From a checkpoint of a small transformer trained on Wikipedia.
Size: 10 layers, width 64, 2 heads of 32, MLP 256 SwiGLU, vocabulary 3495, 1.12M parameters.
Architecture: RMSNorm before each block, rotary positions, no biases in attention or MLP, untied embeddings.
Training: a variant of Muon for these matrices, 131M tokens, 3998 steps.
Each number is 200 + 20 x the weight over its row's rms, rounded and kept within 0 to 999. Layers, rows and columns count from 0. The size before them is the row's rms in percent of the matrix's.

# up: layer 3 MLP up, 256x64, rms 0.285, rows 99-133, columns 0-63
# down: layer 3 MLP down (transposed), 256x64, rms 0.066, rows 99-133, columns 0-63
# gate: layer 3 MLP gate, 256x64, rms 0.282, rows 100-134, columns 0-63
up99,097,183,171,211,207,194,232,207,185,228,174,165,171,180,214,175,207,216,212,216,186,182,192,197,193,202,203,202,224,193,184,250,223,226,182,210,186,192,192,169,211,175,187,197,192,231,193,175,242,209,212,202,213,195,172,218,189,210,188,223,238,219,235,210,225
down99,102,227,209,195,239,181,177,184,173,235,198,197,174,193,171,203,203,226,178,220,198,171,193,180,226,216,208,210,190,188,209,198,227,177,239,203,191,183,202,217,202,254,210,214,200,183,171,229,167,229,209,203,186,188,222,221,185,194,201,190,181,232,192,188,183
gate100,099,206,161,227,204,202,168,153,159,209,209,145,223,205,189,228,162,202,199,168,202,197,179,214,209,193,214,177,220,199,195,228,213,205,215,170,186,220,215,188,176,209,193,197,233,196,230,188,169,206,177,199,196,203,195,195,180,185,214,178,194,202,197,191,181
up100,099,217,195,223,225,220,184,212,212,206,213,156,219,229,203,210,188,188,227,176,216,218,212,190,214,197,199,199,156,170,200,214,209,205,172,198,228,190,210,173,205,209,191,175,207,185,188,206,178,237,154,188,214,208,218,198,207,243,176,187,168,169,219,213,180
down100,098,162,198,218,195,177,185,206,216,200,193,205,202,199,240,213,202,198,186,228,236,174,178,212,217,171,247,195,211,217,190,188,168,196,215,169,183,179,187,208,199,199,208,175,188,245,160,240,197,173,177,177,180,209,225,202,219,197,181,197,193,199,206,193,186
gate101,107,190,191,231,197,193,243,209,218,255,195,188,177,213,228,242,200,187,218,219,189,214,229,205,198,181,244,211,231,196,228,233,174,223,177,190,198,200,184,212,199,185,210,210,198,176,200,210,214,211,188,227,220,192,203,196,203,199,186,195,191,173,202,246,190
up101,098,200,198,216,207,223,190,185,164,183,168,196,206,220,163,221,217,219,220,205,226,185,202,224,158,179,214,187,183,190,227,193,207,164,200,176,208,203,193,221,202,219,178,171,213,184,213,167,212,200,202,205,236,158,166,199,211,215,233,212,162,199,210,198,201
down101,102,207,220,193,232,196,207,201,205,192,246,208,200,237,219,189,181,216,213,214,215,220,182,194,205,227,199,202,164,224,217,161,197,237,215,205,204,203,190,184,210,198,205,186,194,218,223,216,197,211,225,166,167,187,179,156,212,177,185,172,246,203,190,187,221
gate102,091,223,184,201,212,203,220,178,235,200,169,177,200,155,207,186,210,191,204,173,188,197,160,218,231,180,199,176,206,197,166,203,212,215,193,198,199,201,236,182,172,222,156,203,194,189,218,166,194,199,215,222,219,231,181,176,193,212,189,184,183,172,175,220,210
up102,087,205,193,222,212,210,174,196,172,221,246,221,207,228,201,218,200,207,178,216,237,194,247,206,163,221,188,218,187,196,226,218,210,181,219,187,203,220,162,225,231,195,247,202,181,202,187,231,207,210,178,172,197,184,190,214,197,203,199,205,196,179,206,194,223
down102,094,170,175,162,190,175,193,180,204,224,233,201,219,202,179,222,196,213,202,223,232,212,222,163,168,199,230,220,199,197,217,206,215,182,199,193,215,173,201,239,196,164,194,171,204,202,224,207,219,218,166,207,188,201,182,201,170,202,200,206,240,186,219,214,222
gate103,096,173,176,188,180,212,227,205,211,161,202,226,209,207,171,188,253,203,215,190,149,207,235,192,167,196,197,205,197,197,206,206,204,214,193,228,171,197,191,201,199,199,196,221,183,203,220,202,229,213,263,216,222,216,198,231,197,201,224,200,209,213,212,199,196
up103,093,187,215,227,198,256,219,212,184,174,202,197,176,189,208,230,194,215,213,160,238,197,193,176,228,210,185,239,218,184,206,206,210,214,232,210,205,175,203,199,199,253,191,203,201,174,200,161,215,218,204,191,217,198,198,215,211,232,216,178,207,224,197,204,192
down103,094,241,220,211,178,198,200,168,202,167,188,188,217,210,199,213,133,208,201,210,203,196,202,181,221,242,214,195,242,179,199,193,176,191,189,188,203,208,187,219,203,227,226,205,210,206,197,243,188,241,200,185,198,212,193,209,195,221,173,178,224,179,186,201,210
gate104,102,176,175,193,201,227,188,208,184,214,222,192,166,202,204,200,174,189,204,173,216,192,217,193,190,171,212,240,204,213,195,235,195,205,221,208,247,192,217,192,205,178,195,207,173,188,212,168,207,235,188,205,202,210,200,244,160,208,244,178,181,196,195,215,171
up104,102,187,182,211,212,184,217,205,221,236,164,176,200,203,210,187,221,196,182,187,198,184,216,205,211,212,205,193,216,205,179,203,180,217,170,163,207,177,214,230,220,226,215,227,174,214,201,177,172,169,221,218,214,150,207,230,192,227,169,197,179,191,182,220,223
down104,100,202,192,174,222,220,198,188,180,195,210,241,209,251,223,191,180,218,212,230,195,195,176,199,198,202,154,211,170,217,224,213,233,199,204,222,181,177,232,184,185,184,244,206,226,192,219,199,198,212,188,201,180,186,174,211,184,201,169,220,221,187,221,204,214
gate105,097,183,208,209,171,177,156,210,211,192,225,205,186,179,186,187,208,187,228,174,221,200,189,193,200,201,207,186,203,197,161,208,168,209,242,207,232,178,239,176,201,204,162,209,230,169,197,210,188,176,176,212,168,213,199,207,204,230,219,174,197,217,205,178,193
up105,110,251,211,182,216,202,176,192,206,202,185,189,200,190,185,192,211,194,194,187,236,232,232,225,187,236,166,182,181,190,184,195,233,185,230,204,218,193,183,201,211,170,181,192,214,204,215,159,214,188,192,200,190,174,210,156,205,182,222,219,198,175,172,194,225
down105,109,189,185,215,163,202,177,213,218,195,192,205,214,163,160,186,196,197,222,229,225,229,196,204,219,187,220,189,223,216,173,219,203,234,161,184,190,208,224,193,210,176,188,184,177,202,206,227,192,148,172,211,233,190,173,179,175,197,193,206,205,200,216,183,210
gate106,093,169,167,204,220,214,199,177,176,185,218,188,219,154,165,193,201,237,185,201,197,214,199,194,192,238,213,196,220,194,160,176,199,206,220,241,194,206,164,200,184,181,175,241,203,194,178,202,190,206,169,213,226,203,195,220,208,211,208,181,207,184,215,182,222
up106,097,205,187,194,218,162,199,194,215,203,233,186,208,214,188,177,206,199,241,225,200,203,211,197,218,170,231,213,234,206,184,182,243,231,200,147,206,226,194,232,176,202,202,202,169,183,199,224,182,216,201,212,224,194,200,202,218,226,221,203,184,167,210,193,181
down106,103,204,200,199,214,182,162,167,215,206,225,192,186,209,229,209,218,223,218,200,182,167,223,200,172,202,194,225,188,202,213,209,209,208,186,162,202,193,229,204,191,220,226,188,178,165,206,215,206,155,187,162,201,220,200,217,189,227,187,167,246,208,211,182,178
gate107,082,180,197,206,187,206,194,203,178,215,177,209,191,194,220,195,181,196,231,193,214,169,241,228,203,216,213,192,197,235,197,173,209,191,243,191,166,198,205,177,186,214,197,190,152,210,234,169,205,172,247,187,223,200,221,207,199,202,164,232,198,195,213,211,199
up107,093,190,228,183,178,208,244,208,201,227,205,193,188,196,221,183,178,198,222,226,199,194,208,229,202,222,214,234,221,220,165,180,209,215,220,157,213,212,239,195,191,208,182,207,161,234,187,193,216,200,209,201,234,199,210,212,156,199,206,204,222,228,204,218,203
down107,086,191,169,187,197,193,169,170,213,188,188,200,179,186,184,161,248,217,186,202,192,195,201,173,220,206,195,189,217,196,227,221,216,181,165,172,194,179,183,211,205,229,216,173,249,229,204,209,195,228,170,174,181,214,176,199,232,189,191,219,195,204,194,205,205
gate108,104,177,196,194,198,202,180,214,196,188,235,170,204,188,192,210,197,211,185,199,210,207,209,197,218,245,221,164,200,221,242,223,172,210,177,198,182,190,205,160,205,203,178,198,207,213,220,198,194,190,157,207,213,228,167,154,217,186,188,183,224,171,219,229,207
up108,108,212,201,215,207,228,212,183,190,214,211,232,222,194,174,169,203,225,195,194,233,230,197,184,202,173,182,203,175,161,207,205,225,202,242,213,191,199,242,241,170,222,205,205,202,214,232,193,219,171,216,198,200,160,217,189,195,206,216,215,167,210,198,194,211
down108,104,193,204,218,190,192,196,214,178,209,205,232,171,136,233,223,213,165,193,220,194,203,202,234,214,217,199,208,167,209,192,205,207,229,215,193,200,204,164,185,209,195,203,236,201,201,182,201,173,248,211,219,197,185,169,182,176,197,189,189,180,184,222,197,184
gate109,108,151,195,191,208,233,193,196,207,198,211,168,182,170,206,216,211,178,206,222,173,201,196,225,212,212,204,186,213,182,185,185,195,217,179,217,235,238,204,224,199,219,166,195,221,205,169,213,194,191,190,166,182,197,211,203,241,199,181,145,219,210,205,202,185
up109,117,195,205,213,197,196,192,195,211,206,217,194,198,226,190,231,187,208,224,186,174,172,185,181,204,228,173,182,203,174,185,196,209,226,217,213,215,173,229,200,196,209,229,162,179,202,197,219,188,185,189,161,184,190,176,179,188,176,235,185,218,237,206,205,140
down109,111,197,195,218,228,237,197,188,192,188,236,201,210,231,207,171,174,225,228,204,198,216,194,192,153,202,202,189,196,196,246,208,175,202,205,214,183,186,186,223,178,186,218,190,220,218,191,199,187,191,186,151,194,241,229,180,205,218,171,221,202,173,194,191,207
gate110,100,201,162,167,203,188,187,221,183,189,221,192,200,182,189,194,187,218,203,228,219,161,225,213,180,176,234,211,186,217,182,178,215,196,215,228,243,202,219,184,216,214,199,181,233,193,198,205,216,168,229,184,159,178,217,213,198,196,209,194,203,204,245,189,223
up110,101,189,225,201,177,233,216,210,202,207,213,171,177,225,160,218,192,198,191,213,161,190,185,221,193,207,189,189,226,208,176,213,208,202,181,191,223,217,239,166,206,229,212,188,202,192,221,198,226,219,190,213,183,186,213,189,197,230,198,158,241,243,211,202,210
down110,105,248,206,169,238,182,181,202,190,205,189,213,248,179,161,176,211,206,209,194,197,178,204,219,184,211,250,174,185,218,179,212,163,202,206,225,213,204,187,192,183,198,204,217,209,200,219,192,202,178,223,187,204,173,191,178,207,190,206,203,169,195,177,166,192
gate111,108,184,168,227,217,216,178,201,165,218,201,213,223,181,210,201,175,210,218,202,176,169,214,184,229,158,184,200,218,189,248,214,205,199,207,181,197,206,193,186,173,239,204,211,172,216,231,193,183,221,202,206,219,201,201,196,218,180,170,191,212,161,187,166,205
up111,100,216,228,206,218,213,200,183,184,200,183,187,205,174,196,179,244,193,212,223,189,171,198,225,206,212,188,188,241,216,223,238,223,244,174,202,179,186,181,208,210,195,196,225,235,169,236,199,178,182,178,228,192,225,180,195,188,177,222,187,202,191,198,183,208
down111,102,191,192,218,196,158,226,217,220,201,192,225,210,163,199,204,203,196,177,225,207,207,184,155,225,199,181,178,167,183,170,199,181,155,221,197,208,205,200,204,213,168,184,220,176,232,173,195,229,199,213,193,236,176,184,188,201,203,167,197,183,191,197,195,175
gate112,107,195,209,224,175,190,179,219,198,213,226,201,168,213,204,246,185,199,204,179,246,215,209,209,224,141,232,213,192,175,185,186,197,175,205,208,207,196,230,182,198,204,226,180,202,200,197,189,224,170,188,199,204,186,208,201,172,197,158,203,199,205,166,176,184
up112,109,207,218,183,219,209,215,195,222,226,190,194,199,186,225,222,189,192,139,165,190,210,211,197,227,164,209,170,193,185,189,193,192,228,217,214,196,222,216,186,203,222,242,186,205,226,201,201,193,192,186,184,221,197,206,166,171,219,202,244,228,187,178,185,217
down112,101,180,203,186,227,227,179,195,243,173,210,219,193,221,227,218,207,199,203,200,223,198,203,197,193,155,168,190,240,157,211,191,205,171,212,198,211,190,216,202,207,160,186,168,200,211,205,200,181,171,235,175,221,213,194,206,177,194,190,215,240,182,190,200,202
gate113,093,164,194,166,184,180,217,192,195,176,211,189,211,185,246,204,217,178,204,155,230,178,206,197,182,218,181,208,193,217,212,185,200,178,217,171,236,206,205,210,221,227,197,188,195,206,165,216,159,225,226,207,247,192,221,191,180,216,195,190,208,192,200,195,204
up113,104,181,197,199,206,170,229,169,184,218,211,200,203,208,226,211,220,198,194,198,218,222,218,223,162,180,188,199,215,223,189,178,214,192,194,203,215,160,158,188,148,221,248,215,205,203,197,195,205,228,218,165,196,159,200,189,215,188,200,211,193,199,173,185,210
down113,103,191,184,173,204,210,187,191,242,191,212,214,208,210,182,239,191,235,171,169,190,227,202,198,212,216,206,198,188,170,205,211,222,195,208,192,200,237,216,195,177,216,176,220,244,164,194,207,194,189,224,221,185,217,233,201,205,215,211,212,195,148,202,216,228
gate114,111,196,189,192,185,179,192,206,189,206,160,199,183,200,200,175,227,182,185,230,221,206,212,189,227,232,207,175,190,162,188,225,240,192,195,163,217,185,195,198,187,250,187,190,189,225,202,203,243,227,205,193,199,168,210,212,206,196,193,223,203,172,214,236,185
up114,107,173,163,186,246,212,206,201,212,201,185,201,197,208,189,193,199,167,205,233,257,176,236,227,154,189,194,189,226,182,194,204,175,197,187,208,223,211,191,204,180,228,190,209,181,210,180,183,200,205,188,227,190,226,175,194,164,187,225,207,188,189,195,209,206
down114,106,186,184,197,180,178,200,199,190,203,202,225,189,152,190,226,206,223,196,202,196,198,190,163,217,212,218,225,205,177,214,231,189,202,213,208,180,223,255,175,195,174,244,225,214,208,185,207,171,200,213,201,193,192,228,242,186,174,167,198,189,211,197,188,219
gate115,107,193,184,222,177,215,196,186,232,185,200,195,203,185,211,218,217,181,197,231,197,169,181,171,220,199,204,192,155,221,230,214,212,189,176,222,208,189,222,203,225,196,182,155,211,199,196,177,184,230,162,172,193,172,181,186,192,192,225,158,220,199,187,183,180
up115,110,187,219,206,198,165,179,199,218,193,174,171,228,220,224,189,195,202,207,174,204,150,193,188,201,192,243,197,208,196,200,199,205,184,193,189,173,172,198,207,181,214,219,183,205,188,209,201,210,198,134,210,213,221,169,165,211,188,200,238,167,202,212,215,202
down115,108,228,184,249,192,183,204,210,183,209,193,192,188,184,201,202,203,189,165,193,196,152,204,187,184,215,220,174,203,191,204,157,197,191,197,197,182,233,198,200,201,184,197,197,220,222,191,186,192,151,207,192,239,175,196,171,173,222,196,183,184,173,171,238,201
gate116,109,248,220,212,208,182,197,166,220,170,177,209,199,176,211,198,226,185,212,173,202,235,208,171,220,220,199,190,187,214,194,200,201,230,200,220,165,195,186,160,195,200,190,189,170,213,216,174,197,178,202,194,217,175,185,206,222,157,225,235,191,176,197,184,205
up116,100,162,205,183,183,204,205,217,181,225,195,199,204,215,179,184,179,223,163,237,237,215,231,247,218,177,215,211,192,198,196,197,179,187,200,224,246,195,219,196,191,206,197,213,171,205,189,200,207,233,199,207,164,207,218,188,178,182,189,223,175,220,209,214,228
down116,111,176,177,212,165,204,184,191,209,205,224,188,186,167,197,193,199,203,195,186,163,204,213,194,213,197,167,202,173,189,200,204,193,186,185,195,242,206,188,196,207,197,206,203,224,240,261,234,208,218,201,215,199,240,166,221,174,214,181,176,207,202,195,222,175
gate117,103,211,196,234,210,175,225,210,175,224,192,211,196,199,212,209,224,203,160,222,223,202,233,183,241,226,192,160,225,206,186,177,215,173,219,207,211,197,210,199,179,212,184,201,220,180,191,174,196,183,215,221,158,186,209,197,215,191,206,238,220,220,168,178,184
up117,105,215,209,223,181,203,169,188,232,215,184,201,209,205,201,225,189,186,245,204,196,197,176,214,166,178,190,206,196,197,233,201,181,238,173,171,212,181,197,185,245,170,223,201,196,220,185,212,198,209,216,209,204,212,208,245,186,212,208,148,209,181,204,204,184
down117,100,199,213,186,188,239,168,183,217,193,218,206,197,186,172,209,162,183,230,173,197,243,201,211,198,211,227,249,176,191,201,213,191,203,189,192,249,203,215,202,206,240,217,188,194,212,203,205,197,227,173,200,202,196,200,190,197,172,150,196,189,201,219,221,209
gate118,105,257,243,184,208,227,215,187,179,203,187,216,220,190,192,213,205,171,213,208,189,175,207,192,174,238,213,221,206,233,212,192,167,201,168,218,221,224,200,216,169,209,186,210,205,194,192,214,203,201,173,191,208,157,168,215,204,192,203,182,216,196,167,214,196
up118,095,192,235,202,171,162,190,165,176,197,197,187,205,205,179,186,217,188,200,201,190,174,212,217,230,254,192,201,222,239,159,202,217,190,193,209,213,210,206,205,186,205,168,217,176,189,220,178,205,180,196,189,207,189,187,152,210,178,185,222,206,220,184,200,231
down118,098,204,166,230,176,202,198,193,204,180,187,208,173,220,185,207,153,205,188,207,214,244,195,179,179,170,236,178,221,198,186,189,208,202,199,226,182,178,175,175,200,229,205,199,240,183,199,191,201,220,190,205,203,214,235,212,199,234,194,164,174,196,199,215,230
gate119,099,231,185,209,201,217,174,176,218,228,180,180,180,224,201,201,223,217,224,212,165,146,190,187,193,196,210,202,208,178,225,165,173,193,185,189,231,205,208,193,186,217,212,200,239,177,219,228,200,204,196,195,195,209,189,235,188,217,200,214,235,216,214,162,201
up119,095,196,187,225,197,167,206,148,210,170,181,224,198,192,204,217,204,175,181,189,223,228,202,189,191,203,188,190,181,196,190,231,178,205,185,172,189,203,205,219,216,212,215,216,188,206,174,158,186,209,197,193,178,185,238,200,196,170,241,198,148,178,208,186,214
down119,094,192,226,180,173,172,186,182,203,207,203,223,194,169,196,213,186,232,199,189,162,220,224,204,198,217,208,227,178,208,187,216,252,203,191,205,207,204,191,203,190,181,227,190,217,198,197,205,252,183,191,251,195,187,202,213,194,160,165,198,185,186,217,177,194
gate120,109,207,195,207,214,178,207,217,217,213,237,168,218,240,177,220,178,198,212,203,180,193,181,205,215,201,213,165,216,227,224,234,200,217,209,185,217,225,199,227,189,211,216,191,221,180,229,237,243,208,189,199,179,194,207,247,206,204,191,214,195,215,223,175,175
up120,096,214,189,211,227,212,214,219,155,220,224,192,177,184,167,195,203,219,199,186,199,177,226,199,196,223,195,231,166,180,186,181,205,184,187,193,192,205,192,206,175,193,214,185,146,194,230,193,171,167,194,210,215,204,180,171,240,184,219,195,211,211,235,180,207
down120,106,192,162,200,218,186,204,191,171,193,191,206,220,134,205,212,193,209,230,194,203,219,197,225,191,211,165,188,197,145,165,224,188,188,211,198,208,196,209,158,177,210,196,191,189,180,200,189,183,199,231,212,218,209,208,216,190,181,243,193,214,181,192,196,182
gate121,106,203,206,196,183,221,207,192,197,185,163,155,193,197,211,237,231,176,190,204,195,190,180,212,210,192,207,204,215,222,201,232,174,202,199,212,206,235,240,174,202,241,180,199,236,234,185,201,201,183,168,204,221,202,198,183,174,235,196,213,207,189,172,173,181
up121,107,187,202,216,187,212,196,203,233,195,168,174,198,168,184,177,193,178,172,223,192,182,213,188,213,177,233,175,169,201,198,165,181,219,193,215,226,197,182,185,179,153,178,186,207,232,161,197,155,187,203,231,192,192,217,181,184,197,222,196,200,206,205,206,195
down121,110,230,197,197,200,205,184,203,174,220,204,184,193,219,216,200,218,188,218,192,191,229,179,202,216,235,207,230,226,212,190,216,220,183,206,199,197,205,208,224,187,254,175,191,240,239,208,208,187,173,216,196,221,197,230,189,172,195,201,173,192,155,211,164,222
gate122,096,230,221,187,195,228,184,176,235,201,207,197,226,203,208,240,240,213,198,212,203,224,174,197,202,182,213,218,205,201,204,182,217,169,204,241,204,185,207,208,206,210,181,181,218,187,234,203,188,234,203,180,179,182,159,195,178,157,208,191,210,235,191,211,219
up122,095,183,173,180,188,250,175,178,178,208,190,178,200,205,172,199,177,172,167,199,216,184,208,214,188,162,192,192,221,229,210,176,177,206,174,190,204,234,166,181,220,198,195,204,199,207,187,228,192,176,190,207,187,181,152,167,212,193,173,214,208,192,206,204,190
down122,103,215,179,192,185,167,214,220,191,196,172,225,203,201,161,184,200,183,205,202,218,187,165,225,191,220,196,193,209,189,184,226,171,210,231,186,210,225,230,215,199,214,174,221,164,189,180,191,182,181,244,189,200,211,220,203,180,199,232,179,209,215,196,215,151
gate123,097,212,205,187,220,213,207,206,203,200,185,194,187,167,160,178,219,178,208,195,183,196,189,198,220,203,201,193,194,215,191,216,178,173,197,191,187,223,223,187,197,186,176,207,198,185,235,212,149,224,231,178,213,200,140,193,216,153,167,190,191,195,226,223,206
up123,097,184,227,173,196,210,199,195,181,190,167,235,203,208,239,182,237,182,233,200,181,185,193,199,214,234,161,161,206,208,196,212,179,226,230,218,187,217,189,206,199,241,195,214,201,222,193,177,214,218,237,196,205,204,175,206,214,174,209,217,231,203,185,208,198
down123,095,208,192,201,190,218,204,204,160,183,201,192,198,232,187,175,197,217,226,178,203,181,200,167,195,150,200,200,155,183,201,189,199,193,221,185,180,190,208,158,199,220,149,173,174,209,201,230,158,211,180,178,189,194,177,195,193,207,185,180,194,200,209,224,191
gate124,105,181,180,250,202,184,186,187,226,196,226,174,206,218,213,208,223,222,192,203,190,194,220,196,218,179,201,230,156,170,236,193,189,229,171,232,198,192,184,183,230,201,213,180,183,201,203,233,219,201,205,203,184,189,188,215,193,198,184,197,202,173,249,190,222
up124,112,219,210,206,186,193,168,196,194,188,189,238,160,204,187,195,199,206,188,219,227,213,166,183,206,249,174,197,242,182,188,197,203,165,189,202,206,173,181,208,171,204,216,206,232,193,242,240,215,173,205,215,200,226,210,196,201,178,201,208,212,199,200,181,174
down124,108,243,210,191,199,200,235,172,209,198,206,255,202,187,198,208,167,183,207,217,192,170,215,205,165,202,203,179,201,230,196,182,196,182,181,192,216,199,196,211,198,211,229,181,208,178,239,186,213,166,183,214,212,220,187,201,195,215,146,182,183,173,196,216,179
gate125,109,166,192,193,207,218,199,212,207,168,180,168,161,219,179,193,185,180,192,209,222,196,202,212,201,209,240,222,196,188,245,201,232,216,187,199,264,194,214,203,200,212,239,185,195,191,207,220,179,203,200,205,189,189,194,229,210,179,217,169,173,183,178,196,198
up125,109,205,198,198,214,185,200,173,205,220,195,207,221,192,203,164,272,196,210,171,182,186,206,189,215,228,167,177,223,231,192,211,232,214,222,204,199,160,210,231,191,217,200,184,201,236,207,223,200,197,196,183,208,212,217,159,214,201,174,180,192,199,195,199,220
down125,107,178,197,187,181,197,214,180,201,210,200,189,242,218,216,225,189,207,195,222,214,235,207,208,207,190,150,221,212,203,203,188,238,200,213,191,229,182,213,210,198,193,171,195,226,156,187,211,211,235,227,225,179,186,146,182,199,202,197,228,227,194,205,189,204
gate126,099,232,214,186,212,223,211,195,199,220,213,218,189,204,217,194,245,199,208,220,171,190,205,153,236,215,188,199,172,221,214,208,187,183,184,169,178,217,223,178,179,195,214,227,183,193,221,188,200,243,188,207,206,222,194,222,170,209,174,227,202,210,186,234,181
up126,093,184,222,205,184,204,192,200,213,205,195,194,199,211,196,214,191,198,188,159,205,207,193,256,184,217,225,223,229,194,198,211,192,181,206,216,253,177,171,210,226,206,145,180,235,196,198,187,209,172,194,202,189,183,227,165,204,222,175,192,209,172,205,191,191
down126,099,187,189,199,160,171,213,193,203,207,197,192,197,175,194,220,201,202,198,209,175,242,240,243,228,193,213,180,244,171,192,204,175,213,187,204,211,186,201,168,172,197,219,214,224,185,236,208,207,164,206,230,190,202,165,208,205,193,209,204,168,206,198,178,186
gate127,095,214,196,210,161,177,224,198,195,208,184,179,181,181,209,190,220,199,207,190,196,185,201,199,207,183,204,170,201,158,191,190,183,250,175,198,216,170,205,224,209,200,190,198,203,236,232,155,191,170,203,224,226,163,201,200,201,188,190,220,227,204,223,158,193
up127,092,157,179,189,210,190,243,223,190,230,189,175,179,185,189,183,239,203,207,194,243,201,181,208,195,205,201,183,226,209,206,219,172,227,212,243,197,175,203,201,182,208,214,192,207,218,208,181,237,210,184,183,209,232,193,207,153,213,212,207,205,186,193,190,172
down127,097,156,193,201,184,192,209,202,177,220,214,193,202,197,177,193,183,209,191,205,238,228,201,216,171,185,178,216,231,232,180,210,213,205,214,196,198,213,229,175,217,201,200,243,198,183,217,213,236,175,197,247,181,214,199,200,184,198,159,240,195,185,211,195,178
gate128,091,170,183,239,175,201,181,185,225,202,205,196,170,170,202,164,202,145,203,201,188,196,180,189,186,212,181,185,194,180,208,236,187,234,179,206,173,197,196,163,177,187,198,240,213,199,185,222,212,207,183,177,187,206,180,197,208,211,182,178,208,174,223,217,182
up128,099,203,204,211,167,234,218,199,173,188,198,210,196,207,197,214,209,153,223,188,200,201,220,222,205,176,184,170,177,180,192,223,193,207,216,234,204,195,213,205,181,186,203,223,169,191,173,205,212,206,216,232,172,203,202,190,193,166,206,211,259,212,216,168,165
down128,101,192,178,218,201,208,192,184,186,189,168,196,215,214,170,235,201,198,221,199,199,162,197,242,172,178,189,209,172,171,183,181,207,179,171,199,196,205,156,193,212,201,195,218,181,187,218,193,230,175,202,204,203,219,246,216,206,174,233,185,213,237,184,191,195
gate129,098,142,192,175,190,216,194,210,210,249,214,217,199,203,213,194,184,168,210,221,210,211,183,210,201,208,204,204,181,183,214,184,199,220,171,200,199,197,178,209,179,186,190,230,201,211,169,186,226,154,214,221,194,223,181,206,174,181,169,218,182,190,194,170,236
up129,094,174,207,192,209,214,183,200,198,214,157,190,171,193,186,219,204,203,184,191,231,194,174,184,220,240,195,201,190,216,212,190,230,253,206,228,213,181,212,207,180,201,176,192,186,207,169,193,181,208,137,212,217,209,174,192,199,160,205,192,179,191,184,205,202
down129,098,258,190,165,181,185,187,216,191,160,181,226,227,201,219,210,215,186,172,203,206,186,209,208,209,193,172,220,197,212,214,207,214,201,181,201,168,209,187,196,217,147,191,161,210,190,204,212,229,189,172,184,185,163,192,192,225,203,195,215,216,198,187,192,176
gate130,091,197,233,179,206,167,179,177,204,226,217,195,197,206,208,190,219,193,222,209,204,250,198,199,187,216,208,204,201,205,187,166,194,206,189,219,247,229,186,198,156,206,188,205,228,201,190,219,161,194,208,169,168,228,192,184,217,193,154,187,200,195,196,193,229
up130,087,213,193,223,200,215,231,188,204,169,204,219,205,217,201,181,225,223,227,172,163,221,224,172,180,227,218,202,193,226,206,208,178,175,194,184,219,185,181,182,231,225,196,179,151,196,166,185,187,179,224,210,205,232,205,197,189,193,210,182,162,210,196,210,212
down130,090,202,190,204,193,245,213,215,212,229,224,194,203,241,205,229,207,258,183,207,199,198,168,198,221,173,179,194,168,179,189,201,225,208,222,200,222,184,188,192,226,203,181,193,179,202,178,177,188,214,228,220,201,212,223,186,201,226,224,180,170,180,210,227,210
gate131,102,249,187,191,201,189,218,171,189,196,188,214,227,194,197,181,211,217,209,211,175,189,234,232,176,233,198,188,208,186,190,184,187,188,198,209,226,223,208,182,232,215,207,184,200,187,236,176,168,211,233,197,205,222,158,215,194,235,192,219,233,226,208,194,214
up131,106,225,204,222,219,230,220,198,205,192,194,201,169,198,173,195,187,211,193,234,212,187,185,200,151,216,219,215,196,179,198,194,198,188,208,221,232,185,210,232,171,215,184,220,214,188,210,189,193,209,170,233,201,219,188,222,210,253,147,204,213,218,193,219,199
down131,100,188,215,228,208,176,175,217,193,161,218,182,160,228,185,195,209,184,202,225,235,216,209,200,234,198,200,211,233,214,200,216,162,179,207,157,175,200,205,190,213,209,213,191,204,199,182,206,196,162,190,197,204,210,165,172,194,215,209,206,227,198,170,228,172
gate132,111,180,208,179,210,218,221,170,197,180,178,204,207,195,223,197,183,175,154,154,197,188,204,230,225,199,220,196,191,210,188,193,198,207,179,229,215,172,193,200,204,193,186,195,249,216,172,206,230,185,189,195,208,215,207,210,222,172,213,238,227,170,221,178,178
up132,098,201,167,185,185,228,211,186,170,180,201,218,238,170,215,167,182,226,179,199,174,196,172,198,172,191,193,213,200,208,204,212,205,193,223,211,228,220,230,228,178,213,202,221,218,181,220,242,164,210,209,198,202,186,202,214,204,225,201,228,205,198,231,188,162
down132,099,215,207,210,237,210,230,208,171,199,216,207,194,238,237,246,183,157,198,236,217,206,216,216,231,214,190,209,228,188,201,196,187,202,177,208,172,245,187,193,188,211,217,204,174,189,195,182,208,197,214,166,180,177,196,195,207,170,206,178,186,182,213,198,197
gate133,109,211,253,208,187,187,219,182,199,196,191,192,187,187,195,220,216,190,183,219,179,215,228,184,206,198,187,197,226,177,193,205,218,217,198,236,182,200,184,226,177,202,204,211,190,216,216,238,214,185,157,217,153,231,184,206,251,176,194,216,214,219,222,190,199
up133,111,208,199,190,223,194,178,228,215,165,201,216,216,231,224,227,170,206,209,185,171,183,205,182,237,196,220,204,188,191,212,182,187,212,205,184,174,204,175,210,186,200,213,206,219,172,198,229,217,184,195,223,177,206,183,229,259,188,195,199,166,197,239,223,209
down133,105,216,238,164,234,215,195,225,160,194,178,206,238,236,176,190,189,209,218,183,211,180,200,176,215,199,191,157,213,209,196,231,195,213,199,187,189,209,189,193,195,216,199,217,210,182,191,219,163,173,187,182,192,234,230,218,222,176,224,196,213,213,181,199,185
gate134,085,191,222,189,209,195,200,174,198,203,242,225,208,197,190,219,238,206,224,219,185,252,188,206,241,179,211,205,227,201,185,231,185,168,232,184,166,203,185,220,212,190,184,239,243,194,195,185,196,204,189,173,189,193,212,210,168,207,208,187,189,203,188,210,205